{"n_layer": 14, "d_model": 160, "n_head": 5, "n_kv_head": 5, "head_dim": 32, "d_mlp": 640, "vocab_size": 4064, "activation": "tanh_gelu", "norm": "layernorm", "norm_place": "pre", "norm_eps": 1e-05, "positions": "learned+rope", "rope_base": 10000.0, "rope_fraction": 1.0, "qk_norm": false, "attn_scale": 0.177, "bias": "all", "tie_embeddings": true, "parallel_block": false, "extras": ["capped logits"], "init": "normal", "init_std_qkv": 0.0395, "init_std_o": 0.00745, "init_std_up": 0.0395, "init_std_down": 0.00745, "optimizer": "adamw", "lr": 0.00219, "beta1": 0.9, "beta2": 0.99, "weight_decay": 0.065, "lr_head": 0.0121, "grad_clip": 1.0, "warmup_steps": 315, "schedule": "wsd", "decay_fraction": 0.901, "decay_shape": "linear", "final_lr_fraction": 0.0, "batch_tokens": 16384, "seq_len": 512, "doc_mask": false, "train_tokens": 127300000, "steps": 7770, "dataset": "wikipedia_en"}
Each number is 128 + 32 x the weight over the matrix's rms, rounded and kept within 0 to 255. Layers, rows and columns count from 0. Numbers have three digits each.

# v: layer 8 attention value, 160x160, rms 0.115, rows 12-31, columns 0-159
# o: layer 8 attention output (transposed), 160x160, rms 0.108, rows 12-31, columns 0-159
# q: layer 8 attention query, 160x160, rms 0.0916, rows 32-54, columns 0-159
# k: layer 8 attention key, 160x160, rms 0.0902, rows 32-53, columns 0-159
v12:147093110155143100111133137116168123127110141131125112092099142109115147134146167151147151148139110109145160139136108111137101141070128119104111125148131109160144098131125152137091111136114133118143103115127075163127119138124138088139146128161088130108110089119132183108116131129148178146133173099104141106139183132141081142143098075141172138137140087122168144137108153138123136126136132108139146150122154122135102113145130133142127109150098112151136123148134096133157126134118161
o12:149206105112146099117115175158104140132139109114134136162127114128125120114116147149124116135123140129159116123147158103185116096133119102128139148149121129136156136114146117087132131144110121097120151128156139145095132131144099077104090113174104152132119121165058137170155116135135089098147149170127130162113157105176113070122102128166120160146156108117095156120129119086111144141152106146152143124139139150129110138124103089133110124111083131134104144102083106143120130136135130
v13:137126147093139134156139122102113115091111121159140150118118112107184062115097129110124128136106151108115096093130142148136126143185100104153104132128087117128147142067144129136125112125137184151134122130135142134127183118143102124117081105103138159148153126126098087171142087111119169165086103116148133138098134168119141126144139152143108122139164117119119106101138153113146146116140134157228141074097135113176179159061121104110142137131097138142120140096109137155089131152123146
o13:163146139150143130149126119133105119111140134139144108095100123173135144128144100128138162139099124130149132060160159107146147096143139156125115062103155104075132169138138135133132123099098131117144145142134127117120132170120091082158123155179137127072131108070146146108128115120104165155136147139145133140160120129138156107141140146066131164118088121093132076133110165174093099103129130126089102170124134169102113110139153131132166114140128128083116136136108159161148105120138145
v14:088160136133135137128138206105127120131164117127131112141104125116138133124108170111169098132127116130118154103129158130121118144170102095124114107124125148104140081110106101082116110160176082086121142093095123154106122152190127167162123140135112109137123172176114097121085126133152128122128107167118130146111082118111141127112133178086139133124119132158096124077138087135130146103145168104114083160181110108120118158150076151137127133145091145119157111108086131135163149126113135
o14:113132130162120075117148111101172150149078148119130121121066142123148154146142162138115125136145116115134170154090104151145153157077113138136136099120159105177137127154162131105106133136112130130134150107130105117154148156135097140126093144131178112115107150129109084115096130139133119118110146106110126128115085129080154175116137102144109134141132112100123115124138134113161107086091086140133133116105094144103179150102148148106147166171112120083168086158190114138144098164171143
v15:125104095115138116096135107131132162124069177136123120085131104121130079103157177170156196141160126105144138131081116114128120095070155161128121134132132121141132147108131152118131122140097129141111129102141140139141114148090123115143134125121128153141104094113128168112113162126107156130144137132117153084145108126113110159155111078126145135118156123108181143112110158123121140147098114126146157160100153127121130129133089101138124104135133123152114137168134110095097108108153090
o15:127166136103150124145111164181108157117135095142138127147135108184141126153106111143144105143156139132135109121166163120155126108133109092110154165103085159101160144083127108139094136147147133133072146173162123133114123118116166134094131082102104137138117106153098122126151140092147110105133118125128119130099150108145128053133137142160134098123135134158094130157142162126107119174151110144106136113138155135142090119109122116136111126124124117153077147099088134139114149119134120
v16:108107093143127137111147135133100113127096114192149172123104119111128165136137150151138164118159128114146128142120094074116092128129115130090077131130097129136140120149150102167120119129109145151130086112128136147092122135146102085127121126102089128109101122090178141121115142148119147098125157130093104077149234130098101150134120108159140107152136108133184094132111080103125128091112135095145180165127151129138123140123140122102128125112164112166113129141104149118153145091130131
o16:145153135110123123166128141144103159142153108114109117116145112152142101110079155152131090152142180146169113142127150110189126094142134137130110127078134069133144126092138139096110163146111141118101147129175141168092120128111112104140121108141069163149162109100104148165157150162095107159145129152128120166110159122153116103164106120092144101135098100119127166095111138107090118122145122112143120148094133133103143165142139100152135161151118082154118095089113116150125137111115118
v17:121164149140117146154139148100134152122185107172168133099174160142144146070093073140143125134108123134126139122124090143087090115177112135142106103136113138173125185118136130114129141141106098118120135143111123087072117122159137147140160109150183137167149141139139135111114154145136169087133165142075079139144146125075124101110144166113110116130133118124084116114097149143136132087130153115138109123128103137095135127123131151081152161156111113144102122139129123147142081101195198
o17:105112156117126091142067125138151132134100130121139143097118109171125131106164179138114117141134102124120182101106089118118133091120089119167133124104157130145114138123133126109124136145056148141141141117137062129137140103072122116139096133161092140120162164124132162114077115130122110155057156128212125173146137122119128132134146132141156160114170109124133148154139128107150144081131135157170120165142106098072170104121083122153154153154149099154131126171121137136152071125083150
v18:109155112088130136093122111151106156164096090130138136177133136138108165113162087110117165140155131125127163178127156074134128074155155129114125133126093115112064151159131150158136167100101096175095118126124168101099119123109121119083145111101140114110120148104171145115136165153126053102169110176112115090167103161126144104122135158118095139150110112112135127084150120110132129118136136147146137133123118116089144160093097150113070145131170110142114126105158124159129152160122112
o18:122100176102137136151121140097115121110185116105103145098145146150102148170092152082124179113146158130103120130093120126087134114123090144126139148127156107124083110127097129125111147139133149156122131139124123142202124103118162156152141096086135149169198134140113119125117167114152132170113101118118127128125102125136115136113157127107159114104120162125149127129113118112170132151136142143095142118126151112104165161145078113154115103138194128118106081099146137086127172086089071
v19:145116063150144060126146136154169158119116100144138201103137114111112099122170093121115137116086124110122092153081112142156132121172160087100120136094081132141088126145152130147114128136097155129153157143131139133125118161157131162113155114161114085084111130090109136165129117125144115076116154142139161101147113144084121158111141090161111109110130197194170117133101131150125124146119111135104125164169113146127145155122106111125106159148110141163126114083105135218116124157084125
o19:138111139114107159145149119133150146154163121112144083115124121133108142096138142172078137152123124143105151122104142103134126107110072097102156082149113091180142117123109113129158077150178173149120097097107148135102163118168122164138160152085150132128125139166070146122145133170134107124111111128158093124129094153098142114192106128135170121135130113137098147112074118116159116151114141114060119115109157079117128118149192089159137117108118137132123119148107170108117115055163167
v20:103124072172150115172108083113141109093053116161125122142096156147152115101127108107094130146153121174137111104122127175123178134108141123193107122136095128140116109129159128119134138129161119142141141145124116146104104108074145100120153173143181096102132105147056112126148156179149124072105158161134120066121140108120145153136145122173091105128110149101188114115137096165152124146105168146139188094147132155120135156156131104084076127111111139162120132114116137121090160158098154
o20:163132147117129130155101111134111108154152096100127120117088187095132118167157142094128145179099141148168105088135143123107148118121085117123079113162131080096138150155160096104144118131171133184133116117147144158054176125106175115125139135105120145115114158150127159137132159078094157133091160120145155124135140120158106137152139133107143145135087157191105121071082103149100115097135151134134057142118133101127151137142159153121088140096086154127076098134160142113130127133154137
v21:125141080106113108126088158124176142100142169135133104109102121135149094075088117134095136148100075141136089120093155132152124153123155117132145126139106115170136123085120142087126107122108140128160151097152109149111127146095149126108164143128100131136081155149132155134100136145136161151103136132135127151110125110135080136155096110104163138113118077123130137087113127152160139139131167187184140132123145103155152154139098121169114109119071148130158130167114132112148137146156134
o21:148149131121132096119131144138098113124128130102143124124117135155159137140142131138126128138151116133150165100116147112137125145096102095138127137116120129089177123130158121109117113123141115144109158124140120154131137160161147093112090156142158118099113098153081117140132139107106121103115122118134135134160114082148118060110172113155136174143168126130111130116113132130156129122137126148133104142117127102099129139093144106079143134188105105124091184125135118142120116132130174
v22:096147071189132129108118153127115123121142132068126127154125160146104137095075140106105156138123109123135120120127076126144135123097135146105131125127144139134102119158122139196147073155121147056137151105113106127152111105102145119149133129148124137119107121117132147142115141108130133095207163130127086153150158132155139144121155125134121158110150168128114156096103122154148138105148126103118108106148128154110123072149073124110108123168126115132079135177130136087132101123128134
o22:119161126095104139123145135136130089147122132146138127121154113148176077142153135135152072127126107108103088102112098156110153152095140135148141152155088100156096125130143136115173122119128118166155127124135113139140121129107173116106111119086131152112076162171124112135082139156152087117079130144114146151090150106112096151176138116159142142134140093142102139143153113115114121154176128113129125125089124099146147151114146114134133127087080084122166152157135100155094147132145136
v23:103164155151122123117108127144177098130106113137114155139122094146122170120116109100104112107126137188126133130174166081118121104061127162129140113125139120181129074168128103127131149098185075122082132153121138100106120084102097098153154152127142156139119114108137119088121142130111148161144115144125153102146153070119156150113145139085118168118129101101138145167126126161127131143121143126141135184155119146119118126151215132195179115101177110116156124158146129061140070088089113
o23:083134131131079160130107125093183126118137122138117148120117156085104083139171157126138102120111120100131109186099172119136137169198173103104125159142081132122118158107134131141113170120109149124119099080152125130128113119092153138101129136125153147141125118118133098117187129132126127120136095093097148100103160164139119101115113126140093072150107163168140144131141113139088161136085137092161152112135100120156128145162066188107131141163165117111086173113138113113126111144098143
v24:059132165115125128142163098133111097141128135164108119135130138147128125128140103114096124133124170121128126108117125119144123097149097125189138127144154116106127098174043106154150116156140114143145097161110125118134167157149117134086172164131107161118151121157087114135170105142146151177142120122144141150120103121121107138130141148148114141134172151150131126146128104164127124119122124126132120106148090105143118101082072135117133135127111159093113124127099133108127165144096118
o24:130105120124109160138151144124159112139152151161152092119129159134147116123145153107158165178122125088123117142137095117100175149105155134134146149154150132154114157168114122132103121145112135063165106083147106105131148122120104143122095154069150100141109133135175105095109117103147119122134147134137143088158111147104132161164124150116139113091089142132161107141130130177095079120114118098119138112089135167134109134089161110116103138173094151106101075135161139129113140122150099
v25:118095164095139117153201213095084186120118107176166101068169148138172141139122089113167158144136148104104133119164142111147095111137087118148128151116090127142128139093142138109125143182120116185124058196138129086136185105108137107090132148117110139051155172113119112097059097147122099130186087103168182117127070137109138122113133171148119138103139138167122095127135123104121146134121109081145144096162105116144134168142082132143148130128121126119127135132155122141117139156112129
o25:122137140111140173102083130105134096079206097112139130107115126137099123141149143109102178157157124115087141141145118142171164141156114120151102066119167155107078136141121164140121114153116144076147198126115098120179150125111105139114147164136129149157127145095131113143104129128141157118107108144170131078124101099126130151129120144114187105095165132100136117128128149095138106146135086130104161080155132200124126117121131113105116140196127150112187075164130184093099064076138139
v26:113069151131095093107153146096140112147103115118098172140118149139107142121128158117113140110151172124141131119131131101116061131083144143177158129153170132174092165166106164117137128167097130142143121114107115123112121125173123130120136126097094101065136122081152120131169114074110148163146132112127124137095187138155114139124090117126213128108152095132104175168127144142091130080129169180107118126176146119149148118137176151098165111178099099066149121153135133076171178131107128
o26:148184114137109077123178105107121081120135101154115123117174171100150065111066119128155157199140110071107105134111106110166146111157143121139122192128151143138145142099146107117113162171127135102174116163141134132127139147149118109150120129171163192132109114102113111095129156138123100094169138125124121130141148093118145133167119121156131113116131094085150107130137051103090097121083151115101172123157136156122123125106110087149173117138108128172116157125113095182137140070125124
v27:114116111129146103099107153135160167155096153118141141146131090092108123136123156148106146123136133126145137149103158108114155109098140151135141123162128123139131139149184135135148120128093122154121132099160132169118112129089118094129169119118110101098085141090165132125163122139106136160128102132129186088130156133154115136141117088113125133109158069094161124117101118122131154126113140134151183128119146132142143131139174145125094115106143121153157129145128120134143140091117088
o27:136160121120116158130127118140097146122157090153103137120132146128128116171108104134130150126118125133147111162129155114147145103112134091087147160114095128131133125093140117162118115130173135134101126146149146158133126109132165126130127102119153150106149083136085127123163118115134139124163095122114118124103151112180139091119138109146136098128108143146125153119126141124104115162113126141098132132122134124136121124131102127120141107153149121167103178068091099130123170129117132
v28:163140114139137114126176141092145106145140104137139126150117134108157148144139154147134112143098113119121142129156121097139137206159121110063127159141106124110122104135160113161108105138135110127129113163153110155143170128166128107115124140154069093105061154131101113170090114117100112145100131082156104150175154141106138112107138108196134120157134131149151103154128092160142157109133122102121111130119127135166127118123051076126130132119123109134105137091104140189166155141086154
o28:112140130150124167146140152117128124155150132116144069125147074117143147102118144160116113113125156098175152130133148089128110101097144159149119086158135091161088117141113152144164089142108104078158126115155137148110114143179107107094105169148128108121155119152103138165157101206116146135142104159113121147135126137125085153166113093117127162154103124127121156096110115108165104095140100128126143136084164140105152145158143114121103128133094104097171047157131112136092101117139149
v29:140118166138102117112121100143140133147128182160117124108125115125120143147111143126110108139166080146127122147132106120127077093089146123163155139172180129190128154174139142141118139109076126149147105125175097141136135131132130121108161093151134118150152121100125143145156132104114170149132049085106120121136159122141099133122125048140163150112157085117121087153133154128132113091148149161109129175102139109120110111080132130097125131117137114136122133190104102124171096077115122
o29:125128130143119160126161128160096134134128116145149134159156120143117121136133143149163133132118141088159103151142162066151147077123152117143130186102122133105126109154114110155112129136126107107117104120131116179108160098131117125101096121136112147109135089139116133109114133124120089125134157135151110152185142107163107112148114159172082102106138112135125154148157103118125158120126118126139166149138147131136107088129064122124137122153140102181107147069093105133121116137089126
v30:107133149076111131102142132118167132141128163136108157125126111106159121147098170161139112117114154143121107103103150142140132103118118129130136133147146145132135136129110146088124144133126100123108133172102129124164141122087119148131156128142140144179148137138112181152129125137178095120131113147123128153126128147130109135150160172085118121102158171101088114094143103135105116118160114156105081132148106127113159109130141140121171144132124129115126141158109124117096093098105095
o30:111113119147102104179117116143148140139127122155162128144109124178158151159141127140146111116115104085110108103140106164123159142110122124147115126142097129139118146138115123135109118111110128135126099143139119103187124119131112150128139121102125141117134154112168080077106145106159108135122116093138129113143082125113133123141124132139104093144117109101109131158102153158108123137093149126119138130137105136135131115102115165115116143175114167139147159127136156120135135153146110
v31:102150110108124155114112146126100107132192127144163119122098085168188092134089117128133141123107160151128103106104121163125118178141102129138067130124106133082162159131123123139147129132158148115119088111130156097142114134128118133129154124122133145161114108145099120162092134161178108106170134080142158182104108152124142122113126141166125146124131174088062114132115118135151150123169173113137124125090117120139107116097094144075085129087123136127103137132151126140131139130080153
o31:149102159138137130143091159150100120127113145112145142142125132134151131142118119131120101129132145109125139128127144158163155137082124174166131103096149125154103119150154133143183141098094130130156139141157142136200135112110124116103123177101127126060125163136123134125085134121122141112097113148174156165168104127088111146137128105096140140114131115115134088128121181127105122112145129109101080130145109126125145081115149140151088090122074125087165114141132141159126127158074118
q32:137136094122169116140095129125100154102059133122149129109125140107118063152137123149101165118163112092146133145126141112138121131147145112116135133141124121104106124082151114144099143165169150149153107098135130118175136141171132128099108128122132153120107181198123120117149108120149134119116173124126131157160141179110139107104139103137175132102107146124141107179124111152101145139093130128154090137116065135143124153147074135144138135125144108117128107115107164148078138175143105
k32:122099123137157156132158147129176097130151121137139137145147160140093178120159103132128120142134090110136137132088164119105187106114122118116136163147114143151126110153148117123096165118145116163096108033152129131124118088146135158150135145111111134110046105121127138127171119102125103146126104120142122170124122123128135131119146145133084156137148127131099074117108117155128092111145124157133165164138145126090131136105093128122108128110110144113158147180179138101141116127105107
q33:179138124111186141144113111139052131140096155178142131142119093125150086171149132129124134104138127113133102147128166128103164116146137085110156137154119133123087137125138096112108130191186137138129166112171126123168155078152111141091101150078119134164106145177152151100178101158122091118127140091130084141151176191123114098137142086114147122130174139160144067169113117142071131103118097166141076142113081098087104128125102130139136149120154098120126110126154150139083150144115084
k33:116092172146129111101133149131115133103147098086101126144174162137153143152106168154125096098133105126142157137105128122163184116134125119056118121125125150146166110113126084135089117129121119142104112096167151108136122114123125119141107138146122145148098153101145125116144146107119111179129132100140143174091085117157116103131157131088111135131107127125117133127117146142119127134164090118082086148087144122114144113161109125161128137122120081095147142157108097112156098112128110
q34:094147130142120105082161177106204118078100108137121112125123109102076133130138174142093119147128080158126099108136071121124089117155083136157120091116135117144145131090146141110078101126117150120155123149112107138132097136112132134126132107137148135126165107123134109131090125111161136136123125133101119128117113086145104133116156156138165128120088116131106130104121157122128132107112181105150121151098183138165156137127115103113150131147149164130108143130138149130142095109158161
k34:177134148119107163135106091142087070170109150116115127125178116105142154126164069144130094124130179079138104154131092106120157153095136130185138127171120157104155107146133103152115142174155109156070143113131134146122132099128107108108145079156121108140128099144113149112158125179156103099140105130113154150146126102123138152118113105115130171106153132137110111138132069156130102142112166128128142130134119135073086147111104099124128119120183111108151107118203146165088106100093106
q35:172135115129152132157107081167094131138135116121146140120135131173171094129112080132196148122118141093094127187086210150145196135134152109123160158106131115127118121164119093157150150141165098129140104135165125138119120109152171131106126106130092134145066136151106129090145123146118142129139138103166103159138148173094135085174094082098113089135130140140161112163112104140083128117166133153119092101158071112060110107142084109169122117121150135151155097113104076140131161130089087
k35:123116127116070070179132125152148099074130154107160156151100086105135138123055163127127119097109106195113138094115139115128092103149072161142154120128105095172141141109121122051089082117158175092206143161120102172134168110109126173147070147105123114121117198092170138151088094081137138148135068163157098133096156161151187083126132173163143085138105089117160103106156213104111145100179100177130137103126100079208118128201209170103109125140056079151070142126071109051181174152210183
q36:131154081113172092090087152116103049084135151132127132123150156120097126146167107151059131112128108151143093137131105139107128170152097090111137168175127117101113151097143132114044140160123204162170180099092176123124132132138121147113140152144119113140136080127160130147153063187141125193126149109089078132147177146140108100123131102130191130132173134160099091136150105104123118141115137167133123134123138117118180166083080076110100128120151157129057143177129183151074110089142136
k36:158137119153145105153116121121148143139170128128135145151107084104135114125109148109109140136159156153133121141129148140123139149111140130123135125133116142120120107124144171139128141114119154148143122115131125122142124144117145136125155113090103143126124079140137131148162129099140155143101121111142139128120132136097154162095119135133144137127140139127128115106150146141102122144180115133114120137139138123125133116146150136164138113135119100097149134143148094117125150103119111
q37:170117150172090158150102101162082127208152159126128116174108136205172148083108085111175130109166233085110151131066148165129173105108183159142130140116153158206094080205100102161195108082166050100125117131157123137131144107131134089118154125163103139151072165086117121079125237059123123105151129133152171100152074131082202127158113177103079138130107140067160140108116124151144084137150101069090124111183067147146063088105127149229153120158125148134208109115133082088166140146082066
k37:075113172148098169155125117124092119126133152115170103108130130102110113129122100071136117097156114157102143150121122130123119131132068127149148136087131100141112145118137086113128099109091119103147132114146115158091133118102147156114084143169161140155180159090114165125106120098141160118129116140125106135135164162158103078152131128157148131182145106137134128155159142144122158101109164147135136130120122137173132170145137142119115140129131125156086100107108134120110083147127179
q38:203116103140123130163090089177116085125155100122144089148125143163199094078123088161164174169076160089077146181156161120117163165167183134130120111154131130128108093133139087154168081099148117100165125129165172123103151040180158115141131104151116141144081136117089041115108156151141127160168187126197090141114136165110145109149096134132101091103110117163179105169145098116129160111219158143114118083153060097117077120116133122184149132177126154166147083168079044127100147149087113
k38:085111204129082146169151095170128081151103158139158139124118136076100162142080084097144141091118100169078158168144110141129126101120132150126138132076097042107131166105127085094122103158181122127154138093167128185083123099120110198160098152134124110137099188116141152144099097103084101141140123130144110149095147194156120100161123106132149112205100126161137135142121183100123132065166121162072130105123142114122078159209175119065096112136093099171140129091109155127133135140177146
q39:072129137080127118086149129133162102116100155107104148145162164105078146148112142124085110125192093158159099107112070102101135120116104129126124138121162121125163175075140165079081090132098155117054131116095106132149133173111126115118125158161119139057151107101188170127166119168133102124112060130133176142124112103160129136130143085109142159136160117108102141107147169110131121066061148135146138153107138142145113134169099096123124117105130123153103126114131173136132132128162148
k39:155158118156180109123110113111133135130126130097094099120132113143143119137181117160141114141140117098163110153143143116117125147136120095125109140118122182103117126179143152162123162092130153129137116130098131121140101141138109114100153115125118118149164090146148159147127113128172128138130141120103144109160099102097127143100159113129092122091125094097149111128158110114152090188105128125141159135169121145115134155071097124156132127112140121088159154123116128145106122131122094
q40:147150128109171132118113131112180115100080139148147074095155103091144103109119158180120152117073140123124097190105144099133165173130127123133142121143116133067150102126137089165119176150129124159180124107111170112105129092131148099140152128109118110121117130089094118148118136164091131137140096122126141126178165148127108133123102132150083119152128066118142094105150061120144146124112145123141153064076093119143159146133135147155134137146094146179102117151129109121099130107194112
k40:132079201124103153187135065163076135168118151154210130138132105057131151174053142079142153089116142194078102143081170120148148121162115135147151165087117068111135150063092075091201154094127105140126118146175179160091164101117151197178086149149138150130104162103102165096071134079139102188120096149154101110124184154105151087149090140134140066191138133132143163131156141116118148039133119114024163072104143118143117166166173166065049062155118108195162121094084132128172103196147196
q41:086138130139107142135087157176098129053063129117094114113107142114110164174123134172075154120116145117207127098141122117153095105162148083146147085125137131144133154106135141131000108121142137103093121135077114113127128184151074152151102135167121079141142140114180083113127086119162130136101127108160096103133151141174148130113121146166162153119117150093145074080148180156102105126123166128105092140120109101151124119082156161106164134139119096125099207153148135137101110115131113
k41:142137082108138122104137127133132146143161132126121096130147154186128118106199103147142159133132128117193110138137127143134129126148118117127113134175157131127151101122128143160163133120100141131118118109116137076129085158161172095088175115149136150128182132125082101133137126163131128110139156115104095123172120095122120136052152131103091147089139172106103105142155067129152138150092131148134146153131137163113120134079087119156133157110134138088164150138139106142135108094136112
q42:189136101162164138134093124108135095126136072149144107153137129083199090056151134165119165124099170127114140183143123098102150155138156081153109101110106114119126106114157190155143083130163145145159087108110173124140126093105123103063166086110139116161108127117098090104138132159182126127154171110115067159150164134109125111125139152160122120094113162157182087163120121172172131148173147132149102101129123100097193131099126136107180206161124078141111128149165076147125149148154081
k42:143106134168102064124170092109144080142145140161178113137104150104120141112102091104158114111142071128162136123131140142185126167104086163162125170107119059140194110094151092079144139149144126083146177118144137108088152112135154145130091127156109121085116176124101092169096121131124103152169108142112119133110154155161133091088086173137207125171101118161102152163087115087149123111156142152122143146142125143137181083136127130114050112140135168150199216142108101121139165091124151
q43:141114106110068146159101140107143135080121166142098135109101108104122131132079168155109112145122106163109113111145122125171104140121143123168097115138108123110151146103136149097132123122120068129100146163155109174161130124135075109132130084118117142152120106094175114164160120058125081129125117156107107096087129125155132108144137135140140137157111136163087151098123115168124113101143140100071173125104096136141108177147152165146152119134106100157127137126159162122160131194119147
k43:145127147109202139162162102130100119093137086151106133147144125165124162171154145127107157178106159142092149154125149095110120085139137095119100115100113127118102111174135163159110127108135127109147106161127119104108119116141074130142183097112138124140128144146126139124152131102071114163102136141120075088124090108142118155137115099167084124152155106145176151138154125112126136151133126123171127130164178098080111169124122102116186175124132152130121078161119132135110023157078107
q44:151172105126158070139054136079162104152102108105084118118133184085126184082185162179144174119111165055136114142113091160142161200124149145130122115113114115144128074179148082167115113145159101139156144153084166111174163133130118090112156055165123089118118142133106081146153146124144142079165131136151152141070108106086122168102139182161124115094144146118108114145170086119128102128144086128108163147133103126097111099098091116185122103132128142073146131168135058130047188112047099
k44:129137165133091095110141108165164162145148130117196148053113130064135151137149100157151104156160100171181102119112126135142110109116072148139098122124149104169117128125106117044056090144104127073132113137130098117096143130146195139109067160163102118131142202062097110116110123159134132172155117125136064136133178132145097069089103154137144167185152060191153104179141094135101124088108156157167141100118160198136172105048114122133096128164139157179117150156124114131156118106137086
q45:191174121149150138103080115109160140138083145084107135068122074102128178147094122122147124127100129120119138188104149108163141086096084099125109169082114088121147131140121081105133129080122165151155145103150138168143111127105088130167147120145104137157122111112120086112115128131139144132143117152104098088096117130159153161133145163107077145142158089152108129130191117112078094086095122120096180156103098054118154113141158157144183136112084131186134140139140088150114112156122144
k45:091114140140094121141132047119111128106141137111177139122100122134123123186143115128113175104109177169128112186085136145103120155156101107101105128115123113110112151131131145165086126128121086128094122128154140099141134098153155131155099131139134088145096167116107159109113168107168117141061173081109083101116142166110167114134088107140140122119174141131123126110159084142136142081106106146141098119132076231071157171132062155138161201145160133110150150108089100120148119115100144
q46:093118152101088106111133179104119192112113117133132141116114146138104176139094134165113132117116134108117157105169090196132093127130114115133156070115160100188131155103100182107047176162141131128097058098138074100112148156100173134159107127157090110107133143118146134102120108183150105137131129137168082135122100086173083116163112133090134140110101157071167122095139130145105144059158139185136115125113148131137090140143162124093157156154148078110105152113109147097188135145149125
k46:128137053158156123074152159103168119148102110142131142122115130182087131129153157187129087084119129068103109079119114054136149066151136131094098142104141143075100138214126117182150163138153130135150135126168160108134143124154119135127171114134126136138108125146063150143180108128150139151163130157109111093201087147165126161160171127067090145067132130062104098104119102108166130139070105151145119135144110110133116116140126110095095091140134160108120154198154115115063098108119079
q47:114153130139079122115121138110170089160103140100155115176139131052153173139101156113118161135096087118134120132113101181157126152143128165085073144118149106166160146096124127191127117122187135079134168147091172120100138098114152171141152147080074129085085103117145137145122093135141115169175107099133120111131162116109123101129017122127098157126116152148113054168124125097138117193178139120072186143125095142156093129075157087134089138152045141151155156125113109075126161110116102
k47:100084158047188144139129134103100161081169102152135117099087122061126094149078141114130186133169210173136167126119092155126111144164096103156113128049123113116123172110128098136133172176090158139140052083124132141114139181145090145116187134168122155167154150124136130104101155074085143152139087140099136168099094136112133130145181152183123118106130182131134102187139135094170112080109176111113086153063161147170138128101104110130152189157145115091078128125148121171145059150149113
q48:159124132119133137105117122104082191137112149153125177169118114163101124132145083159155125093143082128112139159134149073095148120136157101086141126148147142093083127097151082124131139136174131110121156137151108091142165095146108133105075120074144145155122117152150161156173113118140060113134166112144078118107117126141120135096128119103132165127156145155110108151079127158125156134088063153138124127131124131095151140092157119138157123113139100152143123066147157117097147137125099
k48:117129177160115088132150155140145121120090116141108129136123141153119153095099146124120137130089105150127108141131111136183131096139074136116142100085107141119074128090151136171137114139126114103123124097154123108133129070099123135146108108165116092146093131135151130131153148122098143196104148127116119149092085162127156121117143123097102131142132142160120110120108170138119102130153119107098085094123110106106130095131113163127140167143121137102142165117109128122145148112092128
q49:135071132157061159136114100111090171188130144145123158135130139165157151115104070160182129110082150121117144143108156116142155087098163136158119152127154126130091118136111122123184129071156107095083102132135129110105129106109131140117124123089111162129123131116114123140137139093150095112151141135181124085124092115131166143129066174111091150143117117149122141118121135139144141120124097164130159103130122147115100143107166155109135120116125133139155137088134112090135144138105128
k49:129155111130143062126146118158105155087106145119140153122103129143122119157061156100138124127126116143112123088130133110137113107161118094127142103123121132119114161127102157103165097090136148133204148152096104117109137148110120135121108147130133110101149172122162125146082161113115141132119133181126135096095113141149149147134112125155151071131120136115158196073111190104107163120150108124152119116132124095145160144119151112160142119156142138188106125135071126093097135127177143
q50:126151097082225125116107136103088062117121144119111129152144125085085065176167158109070168127149088112154098126150106112120141188128114110117136171186098118093135133097169148138078161168113175149161168102103179177142137123159133107129162156156138091146137089151147153134123084139102113149109137114053111155149197137123114136102179094132155118126181142156126082151134098139104114156077128116103117165111166116121169137106107107140091136108145137140101136180095186157089084105136103
k50:126109137128139154135107146169116115146156104120083127148171151107134142152137103127080093104158130104138151161107142095121214119123149109088124131142109137113136123104126125156119160120118122182081099046149151114150089148155147108153146105140115121151078109137105147095208128124104087153134162102153117137135113094085121123119141097070121141092117151134108090129125106144136087164128129121107106145117129130110115081116086091158148165134173106102189130144151110133124111156109066
q51:135095131152061135141127114150166197182132114150157135135114089162163156103124097141171120127104178124117153145097140157132099084119148144157135111077142136171134100143122131139181127098152076103111078176191084083127135126135127144146089117118113159137130133144103131112106154067156141116154135152184140111109096111125155141157118175126092147116089137119139177123120147118165134114176136128130136134154095134155053118146166163153150134165132120120152120077145076072193149155141142
k51:113125157108085099134143125123145079135085125130142130111105130120128147159142110122132125129111129136105111093143135133144081130105117108166112132125103093153140154132118123112131096170141124090133117163149121171082154163118144134141105133169125114166108187102126117143107140153120114126099116147124141132121153143141115124165134126142168132138134121125140149130141151105067145109144132164109145112108124156120138130131139102081110121126120140167122126120109143116135133148129143
q52:181136116131142134147160088183065121148168117147144138111169150165169140127144094128203133122084195105096155140111189156132151184125131104091128137125141140117103119177110138146165130119162145140138080134139116120088147081096189144151143091119112137132094161105083141074151132147096128164100175161150100127152116144090112100132108088103112153122116095170147178158128095126121147120215132181152102076143119114111118143121111096154188118146162158127171102127106088114120128154136131
k52:114155150111102124183131119160131054117127155089147167151067084114160169102077128127143165088107115197103115135131098166147087130146123169167107145037129055157154153088143079073131080138193116109171148133114089165080164132099108156178101136157128090139091142096167078154086140046125152139132110149169124142094190184136138094145101110133152089172105142160117136094135202075067166081210147147104154118116077146195095110145170154072121097158103123207064124129065139067156182151163197
q53:069118125147084126094115141130160173122055126113119171088116121149092132154126172126101097141178113180160126079142075103119077063126113160163115112120132128160130127111107117100118089099122106107082134111147087136139093187103084145124116166133112123143144110123143101148079129088153143122107142141139136105106117133148184115086133149126138159145135136118117122131120170127155129099093105118136130166132117146144111124136142166083096153122119129122109172139140184107195105115135149
k53:151153111129181141112122136124131196117176118128104094173170120158162091116183139157115148144140183066177129128101125126115174092111127110129110095192140199138121095110122156161105111157083139141043148119101141049180125138130125072095177122096114125132156060128119137105158110145133068113113176102112138141149110083089114129079164114103112194071176134129128096127136075143111111190091134142187098152120137137083140113085052179215137144088142156073130135132177125191065074093066078
q54:070115123126100124146181122140059143107160156094155173145121114155112089151139123073129131114155087112155141096184123120159147036120126161162110104109135106156151123116126059113103074126154084084094125169137091089125156166173093127172084130117130128119132161153164134132121114046144152073119120142148149162092097154116179113110176143112173112136095172085121124144111177133119106114142134154122075158149129131126069144134133139161129120112108071091100147105134148121159158110092150